Weights of a small GPT-style language model, trained from scratch on English Wikipedia.
Architecture: RMSNorm before each block, rotary positions, no biases in attention or MLP, embeddings untied during training, normalized queries and keys, some layers without positions, some layers without attention, value embeddings, a smear gate, capped logits.
Each number is 128 + 32 x the weight over its row's rms, rounded and kept within 0 to 255. Layers, rows and columns count from 0. Numbers have three digits each. The size before them is the row's rms in percent of the matrix's.

# layer 8 MLP up, 512x192, rms 0.125, rows 455-511, columns 48-95
097:157156161137100114168101138083139095162087087108081137156130113129134136153089116146126150059114145107093099154120111184117136188161149157103071
101:151103090093075180128114110143124151138167122157130102122149139148094209160123160106071142147113146080124157106110085127119145185105099112136154
101:096114070142105128173078094130114097148171085094145106125134129115106124153109096176134112121111135186141167138108137170125156095124121127131105
102:134141109078150159093047180202081077085075157124118158114184105177150121097123114153131127198145089169111170111137135130072120101148175093124096
099:088147169097127132109121091173152147106141134154176171148116160051140153144115143126067114121165148148091143153085130102107123136128095129124076
101:104133135171108146158123118077102063102101113118138125099065136116129153081088057131070055130157130114079118145122153147142112136166110106108156
100:083130143115110150148146127139164125182133128122109127112091151159101160172125131092106128156101120140155169131168187167159053181132195173107082
099:121110161170111134135138100117131145122128151125183098174067118154162181106112138110145125116128155171087113122142184102138185171091171106147130
100:138129117115096084121105122140143105120118110094120078128169172072164134146145117106125136160114131122147088157115139111140138105152157178091159
089:157161144109160168117112078131159064119149146173141064124189178127143082156106115172147170179118138130106131138102120100122140124090170127105132
105:119121135138135097126124137170133177114146087100137101105175101137159139101156143114161120174160083088153157172121114112171123108109119135144156
099:170163138159140092088061102096107134112158157162146092119051085105150141102124098070102095151158104127118081186152157113101092130112172100105124
101:113183134156161156107091150142138167116149089106190150112103143152123139094099086112108139129153121055119179133098077151110119140168101234188169
102:171123119098114153174211128094129162112179090138155178127141112107174110215151085099113151147129149116102181129147093100128113158154098136186091
101:166112092105138083083119168208147112162130134142108195175152108127147111122106119194179118082072130152124099089099143167053128122115088111118119
102:116122113036147125119111091123138152156161109105149101145109070154164137140102196123124110084105081161103150083124128145147151182099199191165149
099:147132094110153115140107163071130135095175149185183154150079132091172184127191155106119170074168137117143133141117126190200163098118113166128147
103:207157074120112098075131096154101152161134092176136065111110132116107093115079112146171096155121101134098130135096121155093092090107145165101124
100:184176135094071139142086113097174155207136104112122134134142144163148103121097167080131137154169167120123167143135155161159073101153128121126048
096:105150214131154146151152130158132095121151173092118069159114180101125068145150177104119151125109139163087060133126155075187113150116112095094169
101:142057150122146110184096153163177168098076147143104152119109132146221151153137156194127086102067104156135124122171126158138147152122091168132090
102:095130125069133124132115133093139143179090088114160167104135120063155154108082130180103125106105081154191055151175131149189152069133139111115121
101:110072086147053116115133119111149116134067120188176100092083158119100110123127156133147122071144099143108127176164138174090107122145095116139107
106:132087211116131143135101121132086092067087124104130164109151153091153187108113123176172109120072165124110177161108124126125154205113124111190161
108:126179147163171150145088115143131104080117120104136133142156120158121095179081130153180114054150151079150088078134147153121136134151145174122148
105:155089094146112157141154145143178143153156107146147069125150146076109153148149083155083186174135087143185094102193106130173113090115186116158121
104:162141108137126178115142122218150062109135109131142106099166112143126110120136081146182145103124116142150143152146151131163162136110157088119163
098:137112133099107129125142080100154141112138160146165137145196131086139136178137156123093126095125149099109157091142110082094123088087111143174142
100:106119120160084103079061171113108105204117091125154145087129133158114173099105094191121122113144091135151108107104118154103153078089130051110132
096:109152145180167116154093087161106134119158062077159074155148079165080102142194115123155134131186147141145060143165097156090092173165147214143174
103:142104066073077092192088138094105125142164096127172113160174134153120053089110175112131111165100143160142144093144176086088140139159132112101117
105:130106137157142189128151112164069154111135199183083117163142103145111132175130119159196067119164093149112130131090154105140192104154124118161162
095:139114117103188132167148096120130106137099136195188152130110140125109081142157092098153156055162184115167242151140154129114093128128146097109120
101:103084152161149118101182081184106138157142105159125152112157132133097142097156155103209103143146094129124222166167177105190152085135103117156173
099:128067171118085132065112152106109141077137132103114127136109169152076099154102177178183114052150140100118155068123123171105168126091097129106130
100:087171084156147157189122104072170155152082197210115164125063156133120164097166131096117090126068153110144177140124159132135110152112157159070110
103:129173147113142120146191084146103151097117136057100071095123111074134131086105123109076190189169149179124107106160148106148097145200119130117126
105:161146120064096029119139143143144088180132136100090146109129090127153091155091163127117169138169075124123109112157153113136106124061103158125071
093:186148127100119088151097094170159129111074107178134175106128222109160113137104124097127129135121051085147144087112140126098134093153162171127131
102:173128074197121094154108086077112165121069053152051140152124099128087200166135141165133113146123065114167111158105137064146092158065106130065142
098:104111079035182105177119164111132134079150161106145133105100091165127130096142110175115126152128170149134141085129091181102109121103063132168110
101:106113066102155132110168087101100174086162123175126153146118049124126110094160168174105110158145124139105172132093099136096095084145132181067176
102:093127086149191106151140163122075150168124088177111150077112168111176169058145082133110148145168167114118160140161147085161157111101138186108126
106:084091090123107094116166148146154187088127174124105180181128122162184129118124186166108120095102109146071130141112146124077143132142131107139170
105:153091096147102109171122079118081141097104137139165142199168151114218130136183103073089117179121119101125152078082160148167117133112176150122109
099:163118111170173118199128125084118087073089147171181122096112155094058100147149068126175141143138138184170168164145188143143121121109102165133129
096:123107104057151075107130128125126126140178155078135166115153112118137110164102184146137148074086122161134148145100181116065175137159156133101160
097:115142106134094177162115131098135097086149131072094121130113136127125149137114120083122189096125114133113183090155106140158125119120135144121110
094:105135128139182070068180102082161199090133136110163084055117088156149109123183114124137146137177119180112108128093136092138133108065159138116146
102:142140153149132180157164151115119164139098094100106133111153160157095106134074104095129152063126183177081092131122164121101137065156085100167160
103:107118137130122086121145082113139122086157140141162162146108110160127117151143124098123105179131149104111096149159112126100136132140072129134151
106:192120139150109123099148112109117133141128084130162161145066143070180126151113133137065120161160118145075098122141076115167133130097104109105107
106:121102145119070139141116112154090167117140075129093086146073098105108104096148106120119110157139108167113140113133088194113138167094109097075106
100:117112119160111078155143125080109062148163158122147164124189184115152132087121140115087112144134205190118124123117130161123090167095114106095128
093:133185094164163103104116103107138174170182143104132038116133159053141173112102123110090143099108137091137125062139087133117165115155107154082091
101:150170172108125144153131148124175131087098144092142075161144143155173142085207098144069085091141180155120154081195134162107116121169140099112121
101:149135139165174136087137094116087157129132121086111143080144089122077154127149152074093141173111096094200114147089134120125105145104063073122104
# layer 8 MLP down (transposed), 512x192, rms 0.0959, rows 455-511, columns 48-95
099:182165169141132138102133124084135139142098156122133186148129123160094166144060112134142122186146148160159099135110106111106188133147150124159115
098:110109140099120100134070122114179131183167162147118017174208105184117118088129171145103173105090160107110106122096091178133151140105084179096115
103:048144188171162126095129114118112072122136173114130135109131148140091180062141096119065126132107102087147078027146103075197103092129102126124084
104:148129172124112184142109125085125123135134161122182111106168121143194166113144104149120148109176143120106154139136115108140132166115150130148171
102:203080161141090147092094157164098126164121126154054090119140089122123082128114109063159041137121112098104126168081160122108151108136133088133183
101:140178109137177102106134126115145158157138136155145133154096203179108144066090102150186148063113155140133199112143129152136124151112144134130133
099:183147138109088141129114142154138065123112071162143129141138092104094145127127127103084110136178179119173109139136157118148100132112124158090123
098:098107076143121104150130076160177158195158097148167142110146206151116132121138133109092130130124094110081139104136148095175136152091130113179133
099:174081102096156135142032143088190137128069164148112084147131084175152185106104132111127086076115134132095122176127132155210144141071137181160109
092:096157103115150144084133149108160176099106125159137123115141175104157119228146093148126165161099075178160134125171170085134153067126165132131140
099:113158111135070121106159093160149055153107120131139164103064095134158131071101071088131145080134134132082178106158154103123068141146096084127172
100:133136069106101134101138118154120097141153145097083117135113132098089165102082114098110118127085121138134088101136111064154105142031142126126152
100:122168124126141144081167131171125105084103167165163111218100149092125087124146138151091170167161106101079169088129089097164187160103129122087122
105:192128173148094137119139126120146128120131090152157171156125131127116111140138166240159102158124189094166122152156165133136168108077118167090145
103:082136159081063112122155161169148143151105171058082195095129142157150196175168165105123117138090113122123154114138148155134160156090127125154213
098:168103124126096121090134148119100057128176107163084161088112176135106139178169101174147157110079133092135132102172111106152161168138141083135133
100:110091102143167057186166106114161103177168103107157139156076125170085087122070104111007097119110181095091177173090124186172120131080106126119113
100:059057143105152116157126128070152113126169137019149143115136157116125123096141135105117098088140177109124105106138129105156124184125149116119114
097:186143092122131147092142148117106164146130093140100122136163143075144199149148124101055138180171151108177176083135190108151182158165135176072139
098:123071140160129145112109075122128094201069126105123102100087061175119164066108111220144135113139112161150151160104150112063105127095118054127148
103:162109109114102152099138066155075100138090113110083193136126103105083104095116138136120130144147131161106152084157157199106140135173103107086136
097:109072115134135085064103132178078181088144136134157129101115124146114103100068153151122126082099136154180145119129118098176140134098145170145163
101:141070079143123187144168127072143161116054103113089157088122159057064086162176088123129093139075135112150089120077139125105104123100082095186177
106:083096126122061191103103191154125122086160147130148109162107100119126103140147155103170154173148108219131148175104102143174119104131145111080115
107:149167116128127103155141160098163140112132113102141119181179150128173134174080208104163127111150159084138171090089120108153103176168079139094154
102:122122121157194173101119113143080123079160135128171136129110066065174098125137121179142097153103141150170130128102128114111111095083141143075079
103:178119170135104163111087113154038114095146141168110137159157128135126179130051089134198114129156088111138178136160097111125122130106081126107130
097:100110108112136158170139105113117186092096122101180171147139147102101107089160114115076101099189180158103092102140086100123111122098191141150144
102:127095152183124095171119156156161127131186119117098076096121147138104157091166125121143184104188182127054113139132132128089048109211182096097148
097:126122153195141095115111076094110112111203126121147094118146094129075130142052123098117149133150171158124141133151064094145189137073124140184096
103:157122110199168140115096158149130125097138113117156109134139116123098093117128113209094095102120098148116109168141062147121087118145088128093105
102:145120154136112122129066128118106164155117137128203177107127114095147092185185125196113126092120139169155209118174144084125061149186155125109147
097:119107111114093141100126136165090129099159153092148134125125104107171101110064165105031102154142104088157113057073125087157161136110120148130140
105:099143123162117131157181111129146131081127159140085159103190133176135155076142104093160148142126115142174127163192174084128131173100149101082125
101:121131109160158064185141114118149146134178122128152118133160098151212096088130156125185110145101125111116136119205072084129136131165135077067122
100:099072125119105151117126157149131141080160224137100081137139155167117140129136140047117152117172119088134169085087151137097120136124106087130125
102:123204137123161150105078101138143125143114046112115180135158154114148177155196109146172122046195147171176164158101162132139122074137072185114116
105:079106096129106136157118093102142143108096142077166165107119103124156120078141125070119086109118131162186127090136113169107056159146097159126120
095:156166120116088127156138139115134119135097120115188136053132143182195154143124129120148127124144139123086104164219120202128110128089144120083144
099:144143154146068108103136133084134123113138209096101098104080076150093117108151192170113092135144123084093128128099200090152097079148136066118140
100:108132127086119117110075119106215144189120125126126206146133113101147093127124109081147121135101125077163094121158179099123145114156139065094127
102:121151112108176070168171146168148148121133083139073168132130132123100119078096117163135141176126137110173085148147096117052149116115157182099136
104:131115142121123103179127139115103135104138201066086123159136123143134157143104129133137126122174127132134121115071127166130148082106098175080126
105:171120154156136116105076114135126110081151135094105138097147135064139135181178126132140082140136111103140088106103193083097158112178096153078105
104:111113144142080108172133161101066159099127066142123121153091091115110186154170132080126085135117146147122104098102138143093138103173105070130135
103:128154120147135178187108114117169095104092122112134078170092091218132116133098155125134121104147087114113094170108146157118157123103147118143164
097:118138096165115167163084155149124142154113136094117128085152085185138096079098103125091109115094126130143106156112092189130071171064074187127109
094:151203173129120125087119096114132059064131084091156079163072132082129122144171124156145127065147131096159124107138088120156206110144165164148145
095:173082106132150165140189126100153119143155170114117142128143129115141151157105153105100107175100099111097100190114137164106116149060095103130162
101:121124109132175073115132121107113067115129095144097139179101160097117137072136136143138098139150153139179101115127113154121172141176207131089180
106:117177151156086106068151097116132147154163089112152087186140127196132071150128181112128124141101167099111093139099074196152072189189117145133206
106:137158091185172152191101122128096105109152137146094137123144106167171116022108115171115148108160120092125128138090150152183157172060099170069115
105:080136138186087126130173133177118157067105157118110112090119091106122086123140136115148173143122116145165148099157138091134142134135181115119169
097:110114140170129094053135113103126088107132167192062123081106110130150121163101092164104157176138129127178080114137138113140105151163120087163100
095:136132184106165102136089105093192083141071207160084145131137193065137132119116060051128097155083138155117134110169119110099118098134072155120154
100:131115090065195111086095088154108093082121043131112091119103112110091125150137096130191108086122177185063132103153129183198116103095152118114076
102:150112123123084091176078194157129081084129153142095076190173077151147127102095151160103129137146082100134102181144132166163107163132170103107150
# layer 8 MLP gate, 512x192, rms 0.123, rows 456-511, columns 48-95
098:141120141166118057175102213147110158185135139148110100116182131096111118101050127108150149093157093129159141156077170114113099103129154201158128
106:083125102096118097129187109164082167124143062102195178159141083147090084151103120128205113106106129163097135111144162111108103075085114102112147
102:093127119123182146154099134119130188155145201145154151185134093086147156104081161157118122090163214105107200134054137120079128155137127179140155
102:096146131124098113173106092137156159138169149087103135095152152123123123143101104165136144116133133082129157099128154080177078153107168160101073
101:139070093091161126103153167133105103152216120156163090100170138125127099102152087158168150186117146079169100156116111171092031101114068193117157
099:074150096130155110124117137124193139188148165098133136110113047137094157160142161126083151147131128092146158127121145130191052104106148159145108
097:094120157123141115117150116175100142066080095143056136163132139120145124130143173106171128132082148123134175161160177122150166170180133197159098
101:148086141163180085120121138175123086122120123078100085158079127134114046074134129170138145102147125116078145130158110133115126142144073202145121
094:124147101127116152129077106105230063149134181127199127106105134063112100151114153133147123152107123075203163078112116106138103077107114147179131
099:135123148140121108161100142133078105140109121129179175195163057152122053134130067111155143138127190194132111109175102168102094107159119158096107
100:104119148091166161172160163175157106132096117130144215139107097134180130047123140145152156123121147097142131103055163104137153122120163152158145
104:073161123097175119059152060159106114097174169111120089074183125143156102168152158166066114153145163082108120138094112062144127190144159107165113
103:144084141138110093131130100111119150091164120172126161148154140144139078113106144150204135181138163179149153125149139121120132106168100166103157
103:190082091115176092074120132186185104118150169128086132100114124102142120126164123147124089048128194093118086118060157172155102108085151147145142
099:130191165081106172134200106131168152150159109114112120092088116187127054067107134134116133075133146125107161099125127158203155153149132162160123
102:100089128153045151091205121161134162107109165148079105114047082102142110131109124137085119097104176112137121175123102072156099166092139188128166
095:073134091076134128117159143127180073188138120096134111170136103159152133145123201137072154125077163082126161133136188036092102146184145141082092
100:090147088089142111075154152094094129160157199101146161151153137165097081160090099133153160078081157136149166135079092155130132115100130103176115
099:086165117122195129170137099093147091096117140080047167093148161098063150164114104087147099183101094117172129135174164097164131143148082107164127
103:096083115126089139109137132142112107086115116149139126136169090126184077131075127067152149128069091108087143125126093095168100156166140155127128
101:098107115095118195154090134086132135100162090130066159094149112149134127106117158121137152142120192093107154146162061143127099188055073129154132
099:131120186057147107106126149136128094186135098127100118147121118160139162096120139145179060101098142114146205159139096134160156123079107134139088
106:143099158096090183118112121122129095088134190126121163060179088139103138117123183205141107129117107114126142136152121167110122120138094126147159
109:127097116100156133131095168130150066126178153132094152094119069132138112081104127121056151143132156084170162096159165099142148120177150132137145
098:127075136074160170092143145106080109123142191114103111156111118114125112118116174140119146109114135109109148118113121097153141146095087110146160
110:136104149154098168106117160111137151083142129131073106068077156137080081105093086084103141134127161170170133139058110117077078152087053049138122
100:111072136119102156132149090101175210174157113082154177190147158113095065109076173120107145130074147147102178089142072077119106112120093114111151
098:135093091100111153127180100111119163108129168161099085138164119120090085083125181076172124150086095111128138150131075103167139182115152117198060
100:065138166175198055103149112163159083093116116123189135110139117095127144123131113108074148127130085172169095124118158085149119110112084178169191
103:091065078118148083099107127112173097154139081091128156133161144162104138124116117099078088132125150104133164187145102091155188116090137194166047
106:132133072103152061179194151180162120117158141147121100121089073129103150097139082105073134093061090120112090114121174133147103196114081172097097
099:109139124180101113114112172175122109050135153158128171135105159099144105110132060069133088130127155119131161121074072068096167142135141127144135
101:090072127127176156133152080160078180163186134077094133127134145093071074172150130143096117152127161116116150152103122130186112101090171109118167
099:186090095072144170101134080103093156136156121121119195121111160153022122168045108202092157123135132094126108112112162117094158076106074091150148
100:044071121078145112104167074197115127118126096098142144138188130109126111063080186091099108170113191105086189141160082115136095126216106161163073
100:131125093094119120125177128188137197127161147147092075083144114122099130077097131185069141122156188174163085100156124104100146121217121128156124
110:119124087155213141122150127106103151108148129120120167126146119115074150123148141073149107097156140136162157154122058105154149109145077132116179
093:161129112163139093104135071153182137163114114074165158165161132152139117130116114141089138122097162079107152108132138121071096080138119074109088
103:114122105123118148106181101121147140083148108117116141147122130160190145144096148100130182111121106159136166162106160102170158158094184142123139
096:082145113154132067131092130107111134153134141187103165154142115110158102118139078133071118165084171159123101138112094075148145162156093092130147
097:144125127154178134179171156151112122135143060119139111155124042079091129114070167112128134152092079192181106082072153126126129150125141132080154
101:077074107111116088116126098159163166048181138119171101127157133131121101083112174201152103145065129084187136129114169144137099116130168127109107
108:074125175209128154165146161126137181069106153076106127154173100108126175169142143133169169079057140085123162145149107075152149131211139142151064
103:126099070114171117086053074154117168104119124112113098149154074094173064070114084136099162110143107115142130094092198137136088109089093150115108
104:098125154152130116149140080138155130171103073066136084087123106147125105129161175195149130126119172136102166174095083177159155113165069138136047
101:112155155112186169098157094127139130113119109151194100175108143077106156066131148142107146131137162053153174086104108095112096080120102145182158
095:109169084142123189164114173114116137073054126048110091101093130112095106183103162162138138114157127145103142089079195159110118086146127186113122
097:072097103133115075086157115120107188164168149108087087103093081097087117146146195143163141131160149145113171116126162085071111121155100146124102
099:100084102087102129151080130149107156119107107111162136075119136159129155128096126147128138128098096117145151108133102142133109136097078095125132
103:108114089188089149112150134124203144191110123214080153145143149174097146063124090113112113162056159091157126065157119106112099115135138174081060
104:109093115086164104094172108084125201054084148130109109147142127072159132123074138131146153110109170148127096158132085102153162174137191103139095
106:117116120093128122129145125153191149120136082169097136120186147063137131154064132127182174161114141116152100176106161149141105204148109082137134
097:147097150147118060093173123086145128118157144098124152131160092125099152171099149089103121122126159187184150087112130121115168139167149078085118
098:112170119116147128075149112167170183106115183167129163131069130098126094107167101136165090168170154160152174136141105177124147160134067114126136
103:155158134153165107073132116110093157159172149113095062122101081112122112144077131128141143126127202108166139120142146111112107091148146150125145
105:124107141109167178127097086131097167122129147047122141119121177151117139122120116154064157103077106133129094137111097111103148078092125088151109